config.yaml
hidden_size: 64
num_attention_heads: 2
num_key_value_heads: 2
intermediate_size: 256
vocab_size: 2048
norm: "layernorm"
positions: "learned"
parallel_block: false
init: "normal"
init_std_up: 0.0174
beta2: 0.99
lr_head: 0.0108
decay_fraction: 0.768
doc_mask: true
max_steps: 3653
Each number is 500 + 40 x the weight over its row's rms, rounded and kept within 0 to 999. Layers, rows and columns count from 0. Numbers have three digits each. The size before them is the row's rms in percent of the matrix's.

# down: layer 4 MLP down (transposed), 256x64, rms 0.209, rows 135-234, columns 0-63
# up: layer 4 MLP up, 256x64, rms 0.245, rows 136-235, columns 0-63
down135 065:541489553507426513450526457511504483424465488533488468532454493532593500467545445453517505457519500467451514581568481509499489524536548519515511464469514465538575514399503574474521488435472478
up136 118:540475476482532580504447476578576491533467526584526539538564434520557558457486491550513478537531475474506511465471511523490478549456552480419547449467506478470472533515525471494435571508532495
down136 099:537466494556477419540508479515535507476549508496519496527499589510595417540492467441501551457469548528472517558434543485553566509559488519498514500507469566528509507458492571520549481481554537
up137 097:493534500497500513519468557493537537509601482505468487516466473482542568516522510515446439538482432533596503490493504433516504467559511536476566421498487497491568430448512583514489530471439470
down137 099:505530545446573553485554484463465506606535432574580477488517488486492517518503529520511551539472519486506475470526504564544469559488449527486454564519498511500552445453534467535429475557465516
up138 075:506564454551471556601495504484493577466535490543560497462440565452534557490474417496453447470547475460492517520437482475489511529481554504525509510544468525507450498499442496518488503412532465
down138 093:479498458449490479427477548589534513561517553498559544557492498546522462533517545524527497525462467494470483521521507594409506438453474515515470481559490509464569460468493511441503423543476506
up139 078:489440496519473507508560505491537464455532547583414455519549472511554488569482548477528447462434492498568491447520474548527518468534451497512606508446502518502531426457547535512528525471501486
down139 080:505523536453473524455461556507468533555488369466510595548482586541511494498515436539490552444487489515488546555510529529466451496523516541513452528502529559512480433501543506525514489562519478
up140 090:563522513513461453423462504550501552514512588508529525432561527538429545481571505510514467538516506438524481423512488445544485528462534512520536464501565452491461485491440464527439558512488535
down140 099:485446508516484473539551500502550513436505473463527413430541561509468507494477432524521533507460476416572577492517517476473511514472526419513553453513487518487477427532557443518539544446475479
up141 096:496546472481496434460532499425522486559477499516458486477492522582467570486555466482546438494482496478532473504523512502505572527416452466512492558491482512528463518479462492520400570472566418
down141 105:467503518505554493554481582507490488519443500518466561558447535451505525447491498448485545514490495557507461488545552539546416564469591469509486551508487530531531548538480500519588479502475579
up142 097:585501584531477502473451474407513569484533470428521481489517496509511481548525478527481535527469471443459521473483490471470463500456526465549498497559546498493505506491404436623510471476507500
down142 090:461489502564508474499528523505528523495396528519472447486420495418502432505494483459450523516491569580582496509491501549495551499527540541542539530472463474496490548537461440555461484528573515
up143 101:474473427541514494502464501544492476532475531532497395455470546512556592429503514563464562514444508435539530522471488422525520506513503425490518505525526522471490469505582524446521553466483521
down143 091:504572414459522457503478464473440513439477451483470546542514520557431467493537496471541477518473458522530469420532494584496539467489489433533442496530399487453507446487488469536467488465481514
up144 051:440530482546470483452478522514487520546492465463537471493466465553465551442512524480481462470500578434510500536462444468532539488533460445484559559536384490458461446543469571526437498486513515
down144 063:483487457418497492440503439405508503458481480460490560483571489491471453499453484472475490548497491587433490516454452556493454483452516520499418420436528491456501525493438499530518533484493463
up145 076:557485466530485401474490424537521514506562539568476522416507470489499551432468461474520458511475520525481555462500512512548532440515540502518450571466477439527486506438448489469444502423498497
down145 087:517456500477478394471497405511534471453497473460535546538461462503484471504504562550514514519494554483512392461519471507456536480500506429539424555503541529531453507477515491487543469557520426
up146 118:491447527509475522420537533469516500464500573568469518507459488531510574425514485472524448487446478492504521435552504493503484493427474529458464456496478547428487416484499492465567513609508504
down146 120:515505568513437498537504565546467466477511470537463371474488458539502506552530483534566552511553471513548540472446512553496459551535433552471497462513503574503515516482483449525450535466469464
up147 065:539560430453472434444536522436466521489511533541462563507508444494409528496438489503508458511496410523473480530572506508450516503496474496558488545485486485456493502500490535517434574469473417
down147 074:489528503549506529505512526487409543499528515516502550433535608529551525480533519520409511559512510474515437467513520430573520510495548455461490491563441501490486462554515511515471531589511542
up148 071:529502483563510482448526486490484503504448518473466565475501475500482516487497471527518523489472568444440595557428560459494442473488582500530454521455508473445462576447509473490501582553461451
down148 078:482509538559533548546523542578540564544576548528531508509544549500453468561523611458520504512460447510523542517506461484478508522574508488508451459552559527447481536468493512508526476543466451
up149 150:422530559586571544481473507519513477551485528581501494430510529540499543459560440507457533452454560433536546503489494467459513466486508442531505534467476476466438514522517427477506512521525550
down149 153:475543469531507564481528504579476444455521539507504515516492517501500517455543467495510575546475458523464532484413528444455545547549436477467452495603580547526486457455474443515484466485485472
up150 085:517486547477517450577472536478475514455496499548570532419472460521451488486535488505425500562505531485475546534443543479520489599558488529494486488543538458570502486444430546524547534503560481
down150 099:496452488500459520437537514482498496566455461440507578516541540466464457486430514582534495525484476475454507453478483578495524437493493538424467501464519486481592457495500439469481469578504549
up151 121:534487539496455551438531465531490538501482478513459511529464456476501510423527526519496585511476468388455515491519532548531517565549465524470509511568507516422524440521473563525484547548416488
down151 128:473441476497458442509475557482461495485487403497478464496480502511582431456508520563555475511491510539545470537537544462479467531520536585511458521577449479490556494502404496517443522541476476
up152 086:416494589504529497504466552555548505507495384520548507499463508479462514476488455457550514530523557517496470492539468463444470480498487516541479538529541525454434533521524449511502503421529398
down152 094:534496502528497499519595433463529555491480570511504537548482479498527508517496540475550518474529515521547548522520589526529494513425499483557593464457461560559556524468466497538514429502473572
up153 079:545525476468464525477539442461554509456565552575516514481519463504542570486557464478558546545454498493486564482477482477496414473469435466481461514475485535559510452471505448513516603547513494
down153 080:551480491539440477611493468519487523530566432451431503541485553505434534462504545527541477470443506507510573511429512491494476409550461507454509526517537525464480423493522503517495452491493462
up154 102:478516555524538480537480401520529509493514457489453510545436510484532546517528493507530399513548469540590537488483448467533514417494456505500468537523562571533459499472460531534488543433533466
down154 104:474445463556527533551474544511505424546526555559587487463448538456564518424503520503508445525530472461514484496498461564535517471478498480572461498441550528490470525479412557553499493476497496
up155 127:478515455427514415483528432455541522524453547422454498411456548479508517480464478501479589530433531484507503591517461479459517523486498479494543535535485477441455530485506470564495491492554492
down155 118:487472472481478505493496509486510488613463473460501457485477565553514464470513383571480524484422536468505542473486483494498493488493530552500432527446565463418548476495483495555474504435553528
up156 102:425509534419500492515521459437493458474469505470480506413539479509540515478493482469474541472542513487500534532479497468499475517558465509435547493513550487357499486447514520442454438531576527
down156 096:451405399578486508513497444460508460532518538479488558517477523456474462474547526486483469531437516567427507519482491576508539473488468502570509492480468503500498471487489412540478558532463551
up157 111:509532514402538508470467468407502470534478529509497465542410447539485509470442533450493486512512493498535548539509517573463509533543473524595480550471528535462497552505407553549527481501504486
down157 094:435497476479525498479556503611524533477520507507532525498537519459568525497460497544489520536498561481496470442577537416526435568464507485445479536577494497542485447523523464437428526511477488
up158 102:514537560520470563513500500565528469504436512578427464509500504481522532543515577454498527553519455505583530483518506533445423496522404542491523493477501498573541469598500474478522512515510495
down158 097:465511481475508477571481490477411528511402554450469430531449534518549547472525517485504495426516586485566466475508507526489547452511519499529498486564508481537452487527514545580500473502547571
up159 130:515499480435514515431511525549559455443547556481429476550502515547451573521406519523526545449523446515506506472491509489497499520522459526484510404514512522529483406501500565488499555458505443
down159 120:481511555426536476527452511541479429473525489511474484575498512590484474472546598541559479535439487485552447404526499472519540537477476464517501477457464501453534496465557537533472518513452529
up160 150:534506568482546510487517489481584522465486484430482551514482524527492508509517560535483481438514469538524503500443551466475414555460558411468448464563559449474502498527471496488515545571575483
down160 122:501444540473514434497502492513506460415478438470489502515422549548496527429550582505531493499561461517513469544485550445519488510485504430468480560569505549494450429505558490544512502532449542
up161 118:518493478519489465538412541469502468514583488528485428506499491534566570527458495492536464541479417443490479489576460472520466513488504505565485517558537461433485471517488544572521598479474499
down161 106:512511575495530499442498533499481574490465427519544575507501473506508504483509464436531530539452507478451419500520518415577525527537472465477536560559489489510536497472564582471455514550525457
up162 123:463480581415565502476513487514467478486503468521475571483525388495565506497474505478552527475494537480489452492511510486500544510550407486397544441472531457490483505479520471502462504565533445
down162 124:500462453587451467519518533472476516493531499529560494470562526454468456508476510518489457432482506507504520524476560564474480455431537567533505594597471511453471455467530515423531479489516546
up163 111:528465485489474446468508535523515452516557524465472529454550560585555472514490465628496466411468492474499503517490534504491520458512423424510457556516497495521533456463551499522514550491517562
down163 104:540492483496411501451478500488422528487566450514571480512531439453509473529469523490557464425514489495458497480560563414474468507455444459484510536556500490577501552479541471503514476528429489
up164 113:441553533491529486507536460454540511512477536510530489476452471510536568459489489516537467593498524455514498522568481503490434570540425506463587473552492512512468567503423566513454435474481486
down164 101:564446544481409557494428550500525490481580450507493504418566516514527507490463475493550528468493509498498489495512464434526492504486519538503568548512460523543525425507503537428532414448532500
up165 070:446476559489483490519493518518509443500500487576461453403506451532500538529451549531506463511488512491504427506496477515478534519452441545442554555425487440506449454578468471510450463565530458
down165 085:521521540438478513521535444504539564513460524507517442498480464510476534457446534576491485541451462453533528465542490567516485575510511428481495490469515494491586505518516502556384557535560525
up166 100:531548444449576517475503502548535515469549506521497505499523456497522551502523435527568500503544605442487601588502481462481405456529472484496526528519478494489450546489521475512492483461529447
down166 091:428475567465475463511467531432484481490456525462514465543481467550477455528561549548510443503453523514534475486519521546506531473520502522481439507427524522414517465512448515516571422548409485
up167 132:490436559462484489507497537465502400534554480449490532457482479555567506494454506513486552484511588494414455535530480492499484507505405522496450471496524521485464462427529407491528547527491519
down167 105:483518561533517430450537524486494431542495584554499553447478538528433536504516489509489514439456502483464461487538547535465565485517505444540475529556442507515455551457610458463478512518498510
up168 146:510417524448554476480483512537535553477443515550450510497493468510509442526446537525507460530515527512522465367499509549502488491499499407499572467566547493529494485505458505599479520478529473
down168 110:522485522546406474526504537530482474528452487417579508519547531447526497505565456489520583428461492509466507569497472538468541487514596532494484532469491458546511536453475446468534452534533514
up169 095:537571510460522535540487503575538550567456504447454483492538525517440501537430444527503488493428475518490451401460457500502485468428570525455471534460531475497521447465512461509475536479559523
down169 092:541494511508476521471491390518531482517536559505542528521440595516557462463507450514485452469546513525495552586517523466468471498499497537542515552532497559530506538547466543518492384513483454
up170 060:517444494485549429424531489550449514534529475505487396526454513494573533509462554450488516452525571511520483503453493493452477463479462531464453563535455505556488490561522447554494535463512440
down170 071:491462572552557458436495433520468486438446548571507487512450520488466561512530514470425522511469448518549466498483532447486522489437486389481464510463475516588530526534459507487495492472482487
up171 108:542469547506486498535441457548457466448564475502469495490442465517497491520584506464512467439440411540457538517511493479516476424468432474516492491509510541557470491588505558546470564498531450
down171 101:556516531557525539526450458507525474453590475524508461459569575468477453509527487438599503513475513475467494510460497469510456442441464490489501525471525489491495563465557581492486435535516441
up172 097:529590513477571499556494476539517538505480440501489590478545455462512475459494567517478517529397520434496479504446550564455497553489482553492540485475520467473486500475527555477514504590538473
down172 107:502514442547428501486544575483546470495481582474533438540483504570508529569440485524475427485566473585484533485492483486466571537517497528497526483458523509554506474504461478527429533428526490
up173 078:466449527487586475475503508551546495517527520525506435511388475604495506505455537494491453529390538528514502466533523521497510528547447521455545537529467539547522470475544523502529427519528514
down173 077:549543552535479489423477489494431505567453446508537532522535461482456563515471512459464498458501450465483515547492472482466494489546553422511521490591476448492427497526547431427508541489486456
up174 115:432534507396515514502509515531532556536469433512534563458524510512441519460517454471518539496557605494454552474507487544496478486506502550511485511502473461438520441400488478504455475467568510
down174 107:558513509520477521447510414540551491486541557507544534519441532517532422478511453542442440443398453520536525468498475447416503452459514529482529520469499492486455534492520547483531515561523462
up175 088:533468513466520542488497472449595501552509529516448571496465554543494502483455526477507450484521536430469478443472469564502545421529550458493441508518619483459525501481527497525533495465569481
down175 082:491510560528517462465530520464438486494531449485595516489566462435484467536522518423502590467511494531475507518509580464490521562485476535482532460547428543558525512478536454494456519561500437
up176 113:590450487507505553485498509524519513523529432459544528495503547517513424511499454492456514479496526496530510510539463477385501494533567428490461454463550445498494550478505439506563520533544401
down176 110:476445508526551527478474507485549466496466586477482565516457506546525511556498482430508512489512483549511552534540531510469463507591607489532514511367483502520437516524460510497494468452477474
up177 067:475497518537401573541480525510433475482515525508495468548493478511480459515487469483494515495507513512603430554476532511440516508426537501535494459517410462528439498558510566564532431472482524
down177 077:565484514574558479414508541425437450467534553487477556463472532473528436551509536478441464472531498541494423548495523503487500485526553446518552518454531550448463440502470544515517515518483512
up178 109:500548514534521520530478513534504456514507483514541517504478548517434458483473546452476494579537581461534549563417484459491496480556410579499521451546514508474530457490563556485512456506581480
down178 116:485502541533530461442583505434550479511523482533519521508529524456551518532523560511448525513475479593549495517555472543516501527557553472524546507523579546551544520539461408523436497490448496
up179 114:479570534446475477498566511559498517508508527494544501489437553477515578470441477525449495451527475474506457452483440571515511518472417450501459516508484538557396474535485484548467459486554546
down179 124:486497533406551572544464474466505491516533484542426543508559509458565495554520536537497501508453456449500583482463529547518444494470402494487505497569540527516534461463483547536531554514530488
up180 119:553518511462486509484476538544525505549536487549457554508492472524539528451453537565503488459489474537500532478505564484421483503470526538536589499449524462494508452475501573512512456605389517
down180 134:561534469459456508523502508437564630486537517502486526437511467474470545422493478540521492464491453578505561506504483564504514495500608573533546502517504496483477485503487540550453486510521500
up181 077:450496430520439474492482518495486501445523482539498516481513485511480497461515476465486464447440467568459542562566486618524541498504444550500591511458531442465541495529517542542465513549487425
down181 090:552485489576535543471516474505426484478499449505496478522563460552501453504477447433523551445533521539425445495494570511512485483474491563491504432493539546535518504489482528589499465409453538
up182 076:494402590463447454447560529561483497472507509561533537536495494509473448462568501450410458476462511523500482503553529574517463531535449550513453514540585500481512508480479468508518514498477525
down182 090:503562493451493561543520442458510425557468539566425495433537479511451480473467518524473576563603546445534492510535525487525461554490505530491468467483549532474525509565530520503471485489460512
up183 096:465524601597434505561473522548466468438490422472482546521446558509512501495559470503476456503500498529497521528464497436557460443531452496500539466491501555539524468536522482517527486470432558
down183 089:440495425473556469438495472548435456567441538520497514447492501513562521491452445508496540494400581526530454466504431489539496453530504450489471535474512403514476531525486505526524474499510516
up184 102:505514495515426462477430539488504544506536497547460541426405547483556524496563504495493482543468517472525452533482478500479508453592516451507554513427415428471486507491492545476486439506473453
down184 095:543464534481526523492460521540440485515484508501543526540562480477499486513455569546543537495500482480512461427474526548505487590483493520487464468475553592544494500540620425552458544477469472
up185 103:552524504497385475514532544514535471477595491458573462435427517489482512421498473470502541486498509462433589547486483469542510529511469462539495479548466504555484463561462464487526495485486520
down185 094:488496459521522537516574530553514436438543565541493447527463480523488490478435503532550429512508533513418527506442560490514486549541473488509492449502593502474528457482455501451543504406465532
up186 103:540484465481495526429528498499494456447587471556469554424512490500529526519544499541502461465553470511521525518545477494475508436526461444437518579468521467560495547490529424492504593574490488
down186 104:574479534561494502508497500531437452502414477451528512524579569550523473494494523490505473450499445544459488493503555507431558453425531537478411505509437500511511460544550455501473504563490507
up187 082:528567541530428551575543441469471471511503520487499506502483491525502493449514464461539447508436590449492504481536498485495494507569558529536544457503436469432550490435554462479521460573459508
down187 088:446491492447536503495535581574561469477513587525427565462482460499488533540428498547487589537497427550536519472487480481518470552490509459461497501472519461565494507534468493470484549434502515
up188 091:537459490498473512447552504555507519554461582507453460407449437541539507490496465520500543524449458465512500463447528480499505555576500527497543423483577520476524459457502556456541443490466483
down188 082:484542470604521527506504482477489481512414489501510507531540466428479554484488581492522556518535569436492472527460514469478487490485481435494506502454474507554566492565447463460567528597511505
up189 100:498534548464489491495475442452534487538499535509460511516505488571464557535593522454525444471475472472494520463478418507504485494495560506515506505568551481430513465490420482527600593472544508
down189 091:521533519478530459567516588530547498541444475540554490439480518487539581449379493466500537489489507477546478441537474500478477528484480463520441597484558499537522479441524502496465499487503456
up190 113:558458445603481457511502501459517514529482506563541494466477450474556451453481475513464460513548591484546566543493525453480540531587508428458576535534506486520479549498476512515493472483536471
down190 109:538505555459388474455455556508513523440484480489535446503516483480458478537501508411555479521553471491503498450439460563508561482526563532537501430516513459497462495475424567529502538541504489
up191 088:515475558536475484531493456499500470541517471600427500519508526477531461548539455525529465497412479532421468469552476548509527523529503551511498520535576515595514406487482508501447468519522451
down191 100:482554493537544533515531495474555521541510477557522543487538425488450510480471491529465463523466486554466567432439524551509491536474480575527515524466469518526538399440492502573453566444457512
up192 084:507478463493457508392582461460467540507574478462518529452561430543484547442501490518488571500510519489486548469499492558478399482557447484481525425487508438454522498491468499496492491521465522
down192 091:599503475468517560481528456515506481537480516486412493426565555515502441528495463437447500494500551505535497576529494444525479499496526545448460460467488510557487520517593541512499529432555494
up193 104:532541533424503516493523541469531478516578492530436517526521545541451520457506533476562560515548517419479446508621431510516485530489464525455522481571493476492550501538501504587500486462508496
down193 101:515502559572504452471528525532398543536511462505483509564469513529493481526514470501483464564477457464576499400496577475512508465473432492527470516468551505400524507494562501506562503463474498
up194 123:462513500455470439514499429516596519505492592441474488454505502542481484477516489526508503487531527511455580529477531478423449489501523527448505433490511464465520551614541521528458488478574512
down194 115:562537491479515494492580492445559476444575504526535476479471400524454490500547516503487426531473566551490551556496556487514463500587471481501541530476493579510483462483474495460511438508448524
up195 114:539531488492504514406525503428508467436558502518472518461516488501470501441385462453550475532512456458528519514571478500563474551544444490513484530456482528552487525566442509517472444456503551
down195 114:493491514626468498521474497469480511525576477551526503442528518469557495512517524562540464532488483471505520524459528459553461532505436523472531596452516535444511484480577471451480506577485565
up196 081:493478525392520440454448499531536452481479542531463540494454407480468546523464507485506495579517469474509489507535524487521430450516406510501541506439560476523534508539517502448551528423486477
down196 081:460509453525444556485547513527465464503554488555518529458515552534577470503532444578536543395458532485499496584443537448470559475514461478494454472521463511458414492481506520463489501506509489
up197 090:511419450532527511540539535553511464524477514533417434536500447541530492516477557477572511508464482494475574497431553478461467498519532501543586525545515454443572437509502560503528499460505485
down197 096:526500542473503492503464490505501499579545433567491507493508491449535477455505504427420454474422510416506485494521502543563507515478506461554488565548492446528495549548420498474465506577564477
up198 094:397514532503522455506565448546477463552497510501519484498527529505495473430512500445506527545406560497543464442530436539536523426497498567570477524445453529491547462499485491527445496475482547
down198 090:464465541460517551411470477462521489427453577529537440520448457521553519516480505480523499497571476472582540495486531438444511459489572459449525479474530491488471539513435521424471505488461483
up199 115:497500559506435605582508504479516493452538451536474522532504515502501519526463472491464504462533538473431503497544531411497522520440532469578462538520511537480475449472411465511519414467465486
down199 103:552487493552489520552521431499460538616480520546524471487578583476569463545505506509516533457466543504503519477509499462437426504473496518466456488573513532573559502522453514534512536541495524
up200 065:498503539479452524532445548526519498513471471541590481402478453493496549393507491521476458550479528477566451487534443545527524491530484498500563612515493511472488501520515490534474502525527415
down200 069:536528475460506549385531499450508464478455519424464539507593492499447476528497541537536523430537494556416504480462527468485506523496528482457484444466457494574453471557496512443486532476531489
up201 105:469481490421459455441500534494549500476540481461495460509550502585424452538486427477497471519583517461481542477498481467506420518504479553449487503466528481463527510454459485458441538405483461
down201 087:430512486538599512568468463511512535565539511526486500503503504478530452495511534482520467504442495465566490477455505536462590551455564540503531525496450592437426483556498487484518474561513483
up202 118:472474492479475434451522441472491456487511486542525526487477536445536467493501511513510451531509564581517574586589517519500493503533504566556575479496391511517527503532462539555500458533460504
down202 103:549547484499459523550471504545524519518462484461524460517548457484407549488459496563544524507482472488470499459462504415515522522449479389435484529518531480489484547454534481452456578484579495
up203 077:450445581538495478485473528495512470520544542540459524447522465572380468482517505485501488481484523430572485496433516498572488454542454538495455559440501533492521500555501488471485524541575488
down203 082:473560427539541537493483520549525539490539478477519557565464462484459473525484469531492565520514467547460574525479620575473473469472481420532511495557540490492485531453468461459463462483487533
up204 088:501540540474476435476490524512557458483476404482524483517463503535540522522503480510543624569489484529534494475534528494444416455542484511487534539489510537513562514503525435485529593438462523
down204 084:436518474538414551544529514498527519495546505498478478424492564492513478504478464523504428465543527430479510485541532551517517555460490600573545497549438546550443546485468521477472442499525504
up205 110:464555445500618544481557509496515583452584483515492534562548531460518474484477443488518506454517553433503526488482501477465475524452531500533474566523461504481495484510456441502566512512556561
down205 113:473436558516466474533511541599529470487450497519494514513511503395456463501488515466520547500462539499459512430428529547476525486492529540519494480514535477530529411510546382496481437490529504
up206 123:560448512515452471522488514520550504479564512515523489456427541504590501459577473448545520530453476534485496479531494526543462470496498496541459480537570547484500494475404524508534603427464501
down206 108:438446485537508493529548528510514498517495452515530398597576486460446552491480526490500495473551540474490461494470443511483494544550599496456486505407497478542553496489505547533479479441528471
up207 120:509471538573524511526531408453565472449478536540449493428479530507530448485535524473546473559528564528468564522490495461526455540557515504500541402484528528513488541474470477468448507424495539
down207 097:528483526487460467465502540586516553544467474434592514528507425454442521472413530469467511465437499532540459420497460473474497492445468450521450525533526435533469500496494492534491463553537512
up208 092:485479483485528532389560486601528499550485453492498529556546466548551535513456449535524459497514441507524450478534509460405480524453555525528517484497509475531493498493534481492469480430406483
down208 103:515444488498535529457486497497446483502492475514468514499511443530467465489463499554435533502520590596477485522485414506454474534551589534586495488456569491539477494545523461566499547460479457
up209 096:491484506492463543485456429439522493473507436451469465484512535450476456495534492531513482422526511367464553490507514389486458495443550547483459488517526477456525464501494513579517463507491541
down209 083:516547520498445451534487492558489520517447491571468454502483429469518578515421549447559509565537485499556436472456462510524497465505476509504564449406459524529507580536487503463484509499463485
up210 113:510521498535531409502516494508493564488537511471400498501512450474442525483532538481550423469473454475541504478581510536497463454521529518479527576524492462390505525527517485443490547543552554
down210 105:515467578566491453475446496451483511396401492463583497558490482529446454465517525451524548545563489421498480519503510446481494525524520477513522483459568495474540499500483524476537443510464515
up211 084:456446561515436571521536546488483472419504470507419523480450514533470511501492566493462472454383423509511470500525524492528476477519442549538510529447544518548556505470539493440492503469470494
down211 089:476480507479498500537489521564598522508494502497567525498434512512528514437442503533502446454506563511546563514511455484470517481522470514472507500548518511633475505537445453582466536479552439
up212 072:433475552512507431437529443493513451485524487528580432526507568418529448527543487418543534444499569537520555445552491489464444485491473490481541456485523499451470466530467469511482511509507469
down212 090:527536516486477448472531475492549529537495535480539540511501403502436578512494462541482460443532494490473535597526473473489511486505459594540557552506491469541471562431492503522446499432478449
up213 122:485501433487602480460524494434514500591472509546477550463498490495522535474464495519452523568451527428530432583446500519517532527531497426510461553520508489512482501498530557560502547505563471
down213 120:441478443548527491588506482508475540520468457463445473506507517515392504436519525525478448437437487475543508524501587528464578480493514501511482524544424489452451536463516489521510584490490505
up214 094:464456577457450496455538460562557550473487585467467470467518516521533519545450518537463467454426469530518511396495530456487494538481470545449540513541537534488514447508502533465526428544516486
down214 086:543484394555515550545465501526517465538466459460510481524506512435489498493525517493504483529533524453459549522495496490461530517434552443567461504505448448482470491451567372489489522463534441
up215 093:538502520553528424488498508486467584457540488523482536509481564466522497424484518456562549478509563537531554538573461489559424539529443562570495410495483534512477466512489475538504511500526507
down215 096:435525548509516536551485497485438562501404494484517506505520449484463428440498459419509484516466517545527504439528485518512503481524542473462470534517505429467579540496494471491400542547469565
up216 090:435548473468526470500546540491482477561528456517511528495537505497480572476509442460485548545530512487522586507487526434516440553504495577507502507519480468507506369508458524449460427473471441
down216 100:554527497480507476477480533444446459451477583532448486493533450539474471521439532504497528494480424593566505472526494527528532531521501474490520545471536534465578542558531536575595503502525508
up217 101:519476461513502571499467545477524514506506436534538496541460532483538553443483511524476582563530489485558534506476497468456468561569536463479511431504528465492555475466482493462627510421480470
down217 098:482503518528500518450490388435456438480455496529456481495520547516537449526575521518569437453487493531511551535518565525521488503511514500448436526524435531525544503571554453444467486489534548
up218 098:450487504483594506538589510519557517475486460484495528558483493542430513489503514513465478523439480505480507551439569566427484476495437492495473491522493429552598453522516460514531542508548542
down218 103:530511535543459468465445507520523542510567456424569477530551513546465507518557531506475513511486507577517585445528585444556447545546491474496510520509540515475556513546568542463503498512547466
up219 084:567497462540535506419540515444493477507548446465562565571517442567531513532496456460489466501540503456479513595538527501484503519418456452512442532484482495525440522467566478506475511540523467
down219 089:571554510459532507568504538426467551485507509537470520538542465544476465572545501465527583628458510524561529484580546501475529499510453532456511482481479536484488498460494493470523483528552483
up220 087:547466468541544517495563545559483489536477482535517514525447416536540532536491430521427474486471557512474440499452587540482534500529460467548506540497491443563477449435542474510510556462539523
down220 101:505467470495481435415495446464516534517530480509474499511537454546495532556518493453559463494550509462520554439463479461462505475544551536427508456436546461426451463444467518443555510509532431
up221 130:535485586530508478521488476544509467485497506469485476456486493502580416512549451428414492475457543479504553525549521561489490511572474485535513555523510434443470578457491491543488425483538522
down221 117:478489524518495554493396501462439433561506495520469477544418507517448494517543469520606485510530424532537519457467487454533556536539476488430543546496502477504563505471497492542436453501496506
up222 101:457507506505485581519544458475509431507504550567439473515398486513518578417562450496509498479476485496531525499495529514546503484572513475472475506469447456514545453533457515459500488472491611
down222 103:421509515529474455527559459473541445461426516510553416399509491482541536513519510504464446437485450512494552526433455551445429524473501496533462474525471489545510485475518481455521523470530557
up223 106:535508487431421507466453491470505482529546476426441463504549527501504514479486501504538532467554524407480582543489471489510444509465506512463529495554416483468464419554531546493468460565528542
down223 099:503425547537487544496532563498462441519497470578520471492511575484582490539516536483500475468388443530515473477493440567544508558490521494459474476479499492529543505443501528503516527590548469
up224 097:610465519536410501508475514520531534524499441480522492480460452472553555507491482498463515559474460463475506529546573489492431560464470508464586458534475450499532515508504475421485480501517415
down224 114:542524457483465547542534455520512484511594541479488499487501553526553514554497559524481529522487419443498528534504462462509453515494362464469486393489450531538521478514513488519460549470512498
up225 119:554476511525539480504572479523506563553519581605460434479455517446484483473502483428433489521463552465497505542557489461514460496528496502530525494530532557570574536573486500485511478529516461
down225 123:433518488544490461517524512490473483510429451461549501552468499494399460458528463478520495551526535477473442479493509457462489551580557480472478549467448542569505582504588508463502510542517453
up226 098:463471517532449523538546508490420464520521449482537525523469505574498469415524454462460435495507547412490496503466563508504491523569402507458499487495549501458521528440512542457513515473452570
down226 096:443446445501572492420561534465524544540494466493490514412486517508518489532479520457496518548563551534481455555553424469486468529575458568434526512465538540542473512516483455516482542472500485
up227 099:508461474575541500502446523478508515523520465498472462535476545433587513608482474548438480400525489461504495533505521460504524462446535491492486561487502443510512462455523492545549488519590549
down227 113:490537486545493574481437539521565450541581546524467518537513484443582504486481512564474460425487508449494456486497492497466462480455537405500486548505480470500514472570491513490564584540504487
up228 102:447459557539562498514490545503483505461526488541507520478481500421554507487506486478423498530492575523556477556510456483537442486497543478520539500439470484455420594510445472482467452452502410
down228 102:527529549462496493544468568502486522500479477479481464533528438530480546593500564497594520542446487551504503507454461524570485491512442475461497463401513574511523519516562476523477573527501454
up229 063:540553469534510532503518496504517505559470464525468483445501481542558506552518461537535601568406469415546487461490502503466494470518533517517499476505518485500592471423535477482521568571549513
down229 070:612500492475505527500440526418458517417546543464578460545508496525451441466480461559537583518556462529508514542527488540552532481496515523528519553474500546492500491561544544509477474499489534
up230 052:453495499493443512473495504503542454466498475515474536516551384478565516510489526540510445484450433490495498475504509546510452562452451545476559475440588517448438521517558545515535582487530515
down230 068:558601467561476571531520522459468577562437492557462592533538531509524543535487501495522483504477475510459512474555522530504489495503523532587534594484532501544531505523523527561477502522526512
up231 087:476467543496464508536568529495511487447480573497474516493479507490501611452509508489556456470548493459464594540467523460540487473525565546529510441453554543419487519487491474431496541439480530
down231 086:554466445490471465485544603503515465457566514488471482518447513526510439522437518469557468545444495468483436469519417580522532504489546514516454466484487517441430472458480453512471552526550501
up232 105:506474475506571505447440492542487476537518522519482505528496428407504550434463525536502478410541441472555513531460467481438474520538482515493533449499528461488461528535574501503568566471545441
down232 119:503530535558514603523497424447590468521510528502529455480544472513535463514478508497462463518407496472476460531476391480427475540458459542527540520456527478499519458470528474514457467488458512
up233 113:515531481528517543546539399522536498526515513549415498507482493499570549526421533531525422521502517495484495415554441509548489481571502485479504524487530527495541434477497477557555458445448541
down233 107:497569515497446497497449553530479457494464508443584566500512532468467402523467475476459568527524502585495451541494493501494493464442441446492470461480428447508464526524524489486496470585536506
up234 069:499527539440531435421489500474564527527505482505520526492568486507497571583550502509492518483544479510557566514540540427418423525441522536484533496505525501491469513533469516487520517539590437
down234 071:418501509542505496527460567557510469441449515494444536511450440386498473470491536470457471473526489484460479514456509481566470562499516560574577513455491496509519552526527481503511480432453525
up235 070:550554466510478605491496513495551471460479517499438469441500526488548578486494504490492445465460447460493483481529407503498543519556571486467512456443514447572553458533503514537531569519522529